Weights of a small GPT-style language model, trained from scratch on English Wikipedia: LayerNorm before each block, 3183 steps.
Each number is 128 + 24 x the weight over its row's rms, rounded and kept within 0 to 255. Layers, rows and columns count from 0. Numbers have three digits each. The size before them is the row's rms in percent of the matrix's.

# down: layer 5 MLP down (transposed), 512x128, rms 0.0668, rows 355-379, columns 0-127
# up: layer 5 MLP up, 512x128, rms 0.0668, rows 356-379, columns 0-127
down355 109:153128147123118109109161144164120179096105109150147113140104149172102114132132143137102130170166134093118136139118120086127115103099122098114088134109110167138144155116107092160157113109101111091111150113175133134119124141130117147111153128133056118188113095149144133128120118092150143155126126105155135113138138124158170121184120088156135117114136136128110138116199080134137122116136
up356 095:156143172149113183144149135145133126085110150134158143104107123107188070111086103103147120129101130142114126091094099112106120121122147132143159173120123149107126133114100116129185132123145147128127145123142095124133160106113104097139128109133110118129143148174105110119167076128167146153116141151127168119088127124085139102095104123106140157138173141122074133130144155121149136090149
down356 097:124162122132132129118153123094173123137157083117127136095112163113153151123153111159136089169140156155133140131157119188138133062123155146115111113133104137118107101154171096143091114147124093137135143124139115119124117147119136116075114182111124161137143091131168109098148104098149098127121127172133105110148126132141142147089115177118110114106135122123134136115103090191110168145110
up357 106:159131093166145140117108144097124122154179133113107154133135142104119102151121132107108113141133088131187126087168100138124145153164096126122146124099120138137099089103130167111119137149134096140112108133125146147156107110133079121169137104192128151136093108183158112122129156147138127131128100139144095144162125101135090142134122146099075150170154106107132117135146182094115114100131
down357 117:142157160101134145145149088114118141130104099102087123106157135122084132120126119149130109140170112086123130112132083097120121109133100136123124116110164158125144122147153093134136143128076115095142167140133116159114126116124114133161137142117138130151132118147106086153115082072150182120098168144139181111144147113135081146104146109115130120120136121151097183186120132104164165140093
up358 097:127092156144121122135092160122095127150146106119146095104111180164102133144133145135127178134141154103117111135147163124134124115104125131114097129169119119119086143090135198124091165090146091152123087133134078149149115141113147123130142118135136133132133153091160147151126081095130098166136061166138121090153141130123114138098169091116114147142118107129112118123085123114150139151129
down358 096:157178119074136125105158106114140070103119128138170189094134095109111100123162127115136122095134115153144097116151157121131132109170137107098137117153141153113148126091126133120142141102087110110126117100141154143164103170112109123126144086151113126128133132126107103181127132109153142134121122092138099116107160113149182123097107094103162147079135139156157134115098147144171153121119
up359 096:128165153112145144108141160125164099109152110154143128068116145121098130137128071137147127109126059125115146096092114104087108145125155146143147131109131132138105169113123088171129156140140144115106106175139095167139138109127140105113111142142127134119174160118126150117175141132122152165082117098139120092120133121158137106095157104128109162126139109115118123148143180151082123175127
down359 104:129122111153165111119151123140129135096105124120127146139122083091106161137120154169159122145118151119125075145125144124106168135117106119121107117159142149089133129147112156126121075127083116118129134116118134115094146138154124093137156163130108146122132124157118059134089067112122115119107105129121118089159143142103166164153158114122160135185153191128153117121079145131134141128173
up360 111:122141099153121084130116112110129175107165123154083147145152163106095110089146145142142118120109145116100115110132146175145155118075120102143108095112129142148136118137108128167176122172145122153121092177160144145103156109129099139117106114148114158151090095124099148089123157139130165109121100158111106161144114123129096129156171141141108117127097114069126136111133111137134117185142
down360 104:115115115080129122095169169138082135119137118104146111167127068099141124106129106154120137109100131161125126144155092130137150159159127146062140128098104120130167104124098085151115145129126103093129137116106182137150092140116147118178113125134094151092085124133169142104140113139139143154126175084123111105127154150175141148111131160100134144140128106163113128145090124129142140121147
up361 090:181111146113131150130105210155095126133102127109135135116124127134126107105191159167122111117088142119133086105141137159070127119103124153136140153135151128181133120081124152112125154141111127134119136146141082147151140111152169130144083103116097099108139148140129111130105126146124137114163114120095118124141143144126082131112157130140151105093093135108109150118118100180112112152078
down361 097:156133102134142121181155129104170117119107097129151134146096140131147107128122136122087149114132132119082094144159140139105180084139120112107121163136147115132134104090151120109089147159107086171118127069155147150105125143103134083142112099129141133118168133087095181127121123168134131162154105125112118120125142174131157114089141112104124163116143127164094159135151128135101096137160
up362 098:121167101108141139138114088116133141128120130102104152108147094156158117152121152139112110113114146104161169146140175139158123177091113141144102128124084175074106131123109127139110132120160094151109132136092179142130089112138116157114162134127162141120135091147150115106079081136162134093120147130158111163115128156137076138130109102122178129112087172135148133115146131098125108146132
down362 093:131168101161109108136116168114114120122141136121173099114145113110165137131107071175181127082116152113121091139084140169148139108136170126136154148147137101153124143107114103092164097124125108114099137134162115137114110144155142095120145122127082139092138150163135112120159098140117119117132116160111100105135090110119127148119123122144151139069140117138126128130083171137185145083111
up363 106:135123109169139144120120151149138153131159115098130130179084153125131133105111144127177083112158097138076122095123093108080112107138125109124166145124123150168131131132120111120149145180178107149126133136132125116132135132114129126134120138126148141088164154142064091101156121118110145128099089119178120146122134133169092081119100128132104127140078126135155094131178113144133126158159
down363 096:133095146121127130060102113117139142125100122158150142158127135126144140119164155119160180127100169129157106163129149101152131120143147107132143111132111084116118108131129152156166102066138135174115132186117117154104177123125102120165136148150136109153106084137135127134114107124128148096117137143123091099132111160081128131114157118105096143133120082137054139159139131126129126094144
up364 098:116139095143109109114152133123110125174116138127158138122170087131097125115133113134088082115127158148108176089126149130097112130155109119104078114067171144142097146150165164198137118164131113117144127131133147135078138119154108092087100117139138179148113098140144136159107121097119153122137095143153104145126134157144117093126117143122113127111129126147158141126094152152112090150154
down364 095:132119109145133150107123109137168168136109111132121152114095143157095150115122108111181142128105109088134151138116140158128152103099151140133149082160132115177134151088155109134138141105136134091130109177094111162166160121101139119118113073121098159133106133138099111146146110128164138104099165141120126135118111077140122117173134126096137127082141178106165156150119169174127159113120
up365 081:130165137157137104143085114089110144116129131108115149165078174091165116115093126134135157113136120091165160144068117125113127149121136092144086163162123082125185125136132109163129137126113142158135134099142105123122119111133152101090098111153124128130155148132122137133109168128136106137114072165164162099105143157156121137146105129164124160140145129155163128111166121081128108123123
down365 084:164099128119104137106119132118183095127147154136109135173095141116131107155142167126137141122103124134150075120159135112160099134147117144107106095136115123167088137117121133127140155138174131122135168159122115098115084127143107134141128118141120146133133121103148114087141122081150162112143088087135161140089104146118161159199110122091141153079116107132159120142088122162158126168133
up366 107:127180126114167092136136132097147170113176105109135102132133189139134163154104091124149127113124175144075096076140119095130169106129127127134107156118119086137115152124132109128121127180113122125136078193153130129125155116103087109109109121164101136126135123111170103104105128121153119104117120150140145106163124144149120106116126134166113125168155105144133138111114108122139099144172
down366 104:135113127136122126123119107124139140116118090138119140115135107160103155100117134157117084190123148089159115155116134130154108195120105157138203136141175093130155127118151165096155130134051144141102133114151134128153099130135128131165088132091087091128113109121091118153134132113155060103119106147122146103129141136133144126134139123138150133151110155092111125153147121118150126129098
up367 095:089170130170135123118143133127161137145142122107174138160106111136103109137152139177127105147120077142115115125119144140157134143130112127078064159164106107127124115145120127132161124187113125136107143140128077097100134156112124116150106123131110133145108104127076098145157122146169182120139149095138110153113113147150125082140140107092110161112131122130129161191129097139089142131146
down367 102:156073163111084124155132158146176116078139129143125081117164129093096138101102117121131180131148105112115137155135125118133112144150145094157181119130138138134111121107173120069123120120171091125111146118107138137153164148147111131126093138130131120102104101169152124112113146144112144143155110163109108128141118118111137150135083128144144099137144089161065115141136116165121169120140
up368 091:117130138123156077171109132112068126173101115129164158129098133120083119129164116123108109135108136136131157155160107130165153116158146111101135187101112149139123119089142150127124151117094165109102151149156125122123114152117136118134134124161132132096144106124140145099139060097123130118105149173150113141118139132099131132119120139061090159134117103130077151127087126099129112173152
down368 091:105141108103136152146131119136127093136145132140106142112093125180116127116125143112170109129123122084094149116125114119118131162118149156156154115173134152086153131090145119134097130117105092135110097119084127146116151096142119119100142168092129107123099181128144124147136147202117103130143079130178109123122145120167130098144079142178132152097138124126139138082174111123165099133110
up369 106:109139148137136085164159144089100135136136105158123108189095121110097186201111129120090157138180177148111108100125112138148087115156156112166129128142123105126142119111144142104119110115147119115110113155114110136166138127111115093107138113120136165169158109088147134097091125151138138143111124129160113150109123158110105121108112109120082110157136158073139153114135148142116148134123
down369 100:144147093114106184161117116099129142108174082158166133157090138121157113156108125110172146105156119095114167127167103130106122120113139129138132172140121153153168137132104137111141134127166173138090120152127148121090104119111139145120137099111075117103121119175147111115145100136150121103134124140117157120139107103163102152125143077132140103128080143129103150126103141081094171106124
up370 110:134135097134112132146122153114119121104107125138127150142120136140138140133086087142097097091138164100159132146108149154130145151086155119094139124123139135123132138142140196094125102135097087122151178183118100115095111116100102094145147089140137136100132178092077148165136159106089136128116141095133167152124149169116107161114113140121163134142151165135156158120108143143091145129098
down370 099:117135161154150120104107172132118136160148133091088110111156109124123138126121096134175120097110118103112113116108122161136137139166101125127117152088132145131161117132111080163162122099102142162132090152130125148126123150136126137172171177163139130138170072123154111088087097144149143117178160113106085129089116152108131139104170124132142154160125132143114122129086160124148131087128
up371 089:146158134116090097137116091067081161103126103126156084112123109150143142149120123125131195100111138140128112147120147177128126093130167107079123165109105123130119132160157163157136140128123079124109111122148133109138155129111111103093113130123147134146141122140154084096149135141111157108134152153139135156098123157136131153094128082089137164118148140133137114116146135124133058100168
down371 089:160150142075095123127167147120156156137147141091118117145132085151107151118096130125191091138106119132146114121095149153100126126109119148147163110155091105127076115162128097074090121145102124141118160127166104132155127113104152100146089124178102153108126133108146117126108131128118137143135098142124137124145178092165113125146099158132135153136133148125127137136057146111097132091126
up372 094:122134114144132142137094135099149137146112098108140157113126134149103131114123086142172134108099140104147119076150124162147160185152117150136152149145130128129134131114134106149137105136125166164162095128127113143153111129103156171134082138156100141071124098161150106107122126104133116137160149177073125126101077119103089152115132163110171134135116108094123156129171116076123109107148
down372 090:131146175167088166117127114136172139146153122134108113148121116111159110122120145147107118119099129127115103119112122083105105107154097154166106104145094132155102151153119129119155149119084078156165143108103139121138118150142143094111112125104127077154124148203122114180090123084121100128085134135129137133155124189139158148134127104138136135119079111137143159101105155124103135119132
up373 116:113131144139105115130129132113107114175150112189144148119109110111173112104122098069125124088156126135078147125104155130149070130122127111091122081138120139112109097112136116131163164179168136112144109168117138123124166118125121157122103136132145132142122142115142143122129090132153115149163137095131103168127109142113091122167135136123169147108121115156105080104177119128130163139184
down373 127:089128136136136111138146136130137067134127129126127081173090119119166121111095162163134151135166086136082138114113141147170135089121136092150148178131127149140140092102149113137091133082140089177112117121139133130177162118124139095153141107043136126131148099113133140167123106165170146113148137106151118116120126147120100117145112105116124136138139128128127089145132093109116114107141
up374 097:105111097097122115166109159133143130149120127118156120121072170102142132092145133118071187124090117130111146120128139144121115133185178133113119125124111189091120128093118116095158125095116111116101116138119147083162152138194129103134169126133119121109128184129115142130110162087137142128143137152120135153096103120135144122115144135129148143124075169094109130134118134152103146130107
down374 098:114145091140135133132110119120132089080147120121090135154194117140140151163110132116160107142135124135109099122160127115102106112166133084144096111145115116109115134195104154129124120138117108097115137136124126140124132096053114168154050122085172130130124137120157131095144138140153100154156129098142152133149141122132110159128075115123090142150152100153147148131147158134145132133119
up375 096:134140062110143069123152125117124158108164143186138168120120123100128116166139115143114154129117125127115146111131159122134160140135121116137103117139139076105103110102113133119126124105144122104132133118159142161145101119092092159143142156194125136143151158119110138098144105147122124152164143057150096160129170122124111140099110140144126137127120131078111166078129167140117126115080
down375 100:140118106089117144116164099133123123114109101090138111142153127158086107172165117071138128122083152144137149143108062160131112115150140081137096112131146176131176143115147096166101134125134184121153117135159101124116115134118157109120137087139143159130096108132144127110149113147105118141158138123080065118129120143119154109095169140152153124141143141160107119170137110135133106131124
up376 086:130060165126101130110095130143098122142081158144143146145150154185145116114097120114197142134139128126167099119118112168092186114129149137145112136087143129121148160146089128129125119110158103122135128151106131117115143143128091136120118141105111094127125111127161122108141150145111157144177110126139116120127134115088105142104130145146102127138087157121103158127120100108163068185137
down376 088:124128154101120105168141100136148118135133153154110156114141086123118188156159102123105098151087116106112150164142141158124141120085123140150116126100138110116141142140150147137151112167139135172112118140192126119112111126113152111107086119111110142133090125086107192157111117102088101133116099133145143122128147169113125146166144140104119159161138120052130133132158102125156154104108
up377 091:149136120135126067105134140112089133155127151136098128107113078146095185140098090136087085118133145163112103108139143103100149126153155108089114114109152146154151114134176175150138096126142075139101159141133153092113111107154141151140123134143111109133131145141107101164114106119169174141146131135159127105142142121085147130109167129115131124129128097105158122095116160092170153126116
down377 096:075123130156156165090122100108195112092083096108099112130134154120170103154141136082087133161123142112119140123118119122090146127107179134187143133136111129110126145133111118141097152160158101099106131117120106117169129149126165127113096126124145115114141112111139113136124139083143102121071118170152141152143120134148117127150141139123130141147142108107140137110105166171143094182110
up378 110:137122138149101114120142110136122100114143125119138134117126134120149112148106119147132119129113147175108139093080129127131119113082120060117143103103131170069109153125137121120119131162151162130118112139128134137125122140160070156077145120206131107145107116186120145129116118143093147151143119114117159127121138119150118126143131054132150133140130125088117136087145140185182132128164
down378 110:121123119110113102166133129134149118150097131132107129110139123115162103088129095130173100134122104129101145174135136101136106121131098133109150117112105165103075142154148139121133163093073153128143121128160109146162115137095131164132117153104130170155108156107155100143095082165134141108100107164132169045130151161138151163137121127140098119153117161125146115119136118158146097122167
up379 089:133160145159140102144119147155085120130142176163150166139114128151110143116099131150135139066092117095150147122127109120141103147111132164092128132167125142137134140152092117131134097134115130139134107113120113133112118090133141109119101168184167140164124116117104106060118152088160090106128103113119129085123136132101104152139121097122118167115152188163130162112114149149087132161115
down379 092:121113083102134108097136158140147145092120112107106167124143092124145128149111116103137156132111112171137106144099165135133117104164143124175117095132169116150108153098141124068129138111106134108106122131157132107190079166148138173116115109092118156123140156166155111109149094118137114135144143163135133118122142134134162103113166163140147124170113107095099147157142114185144124145095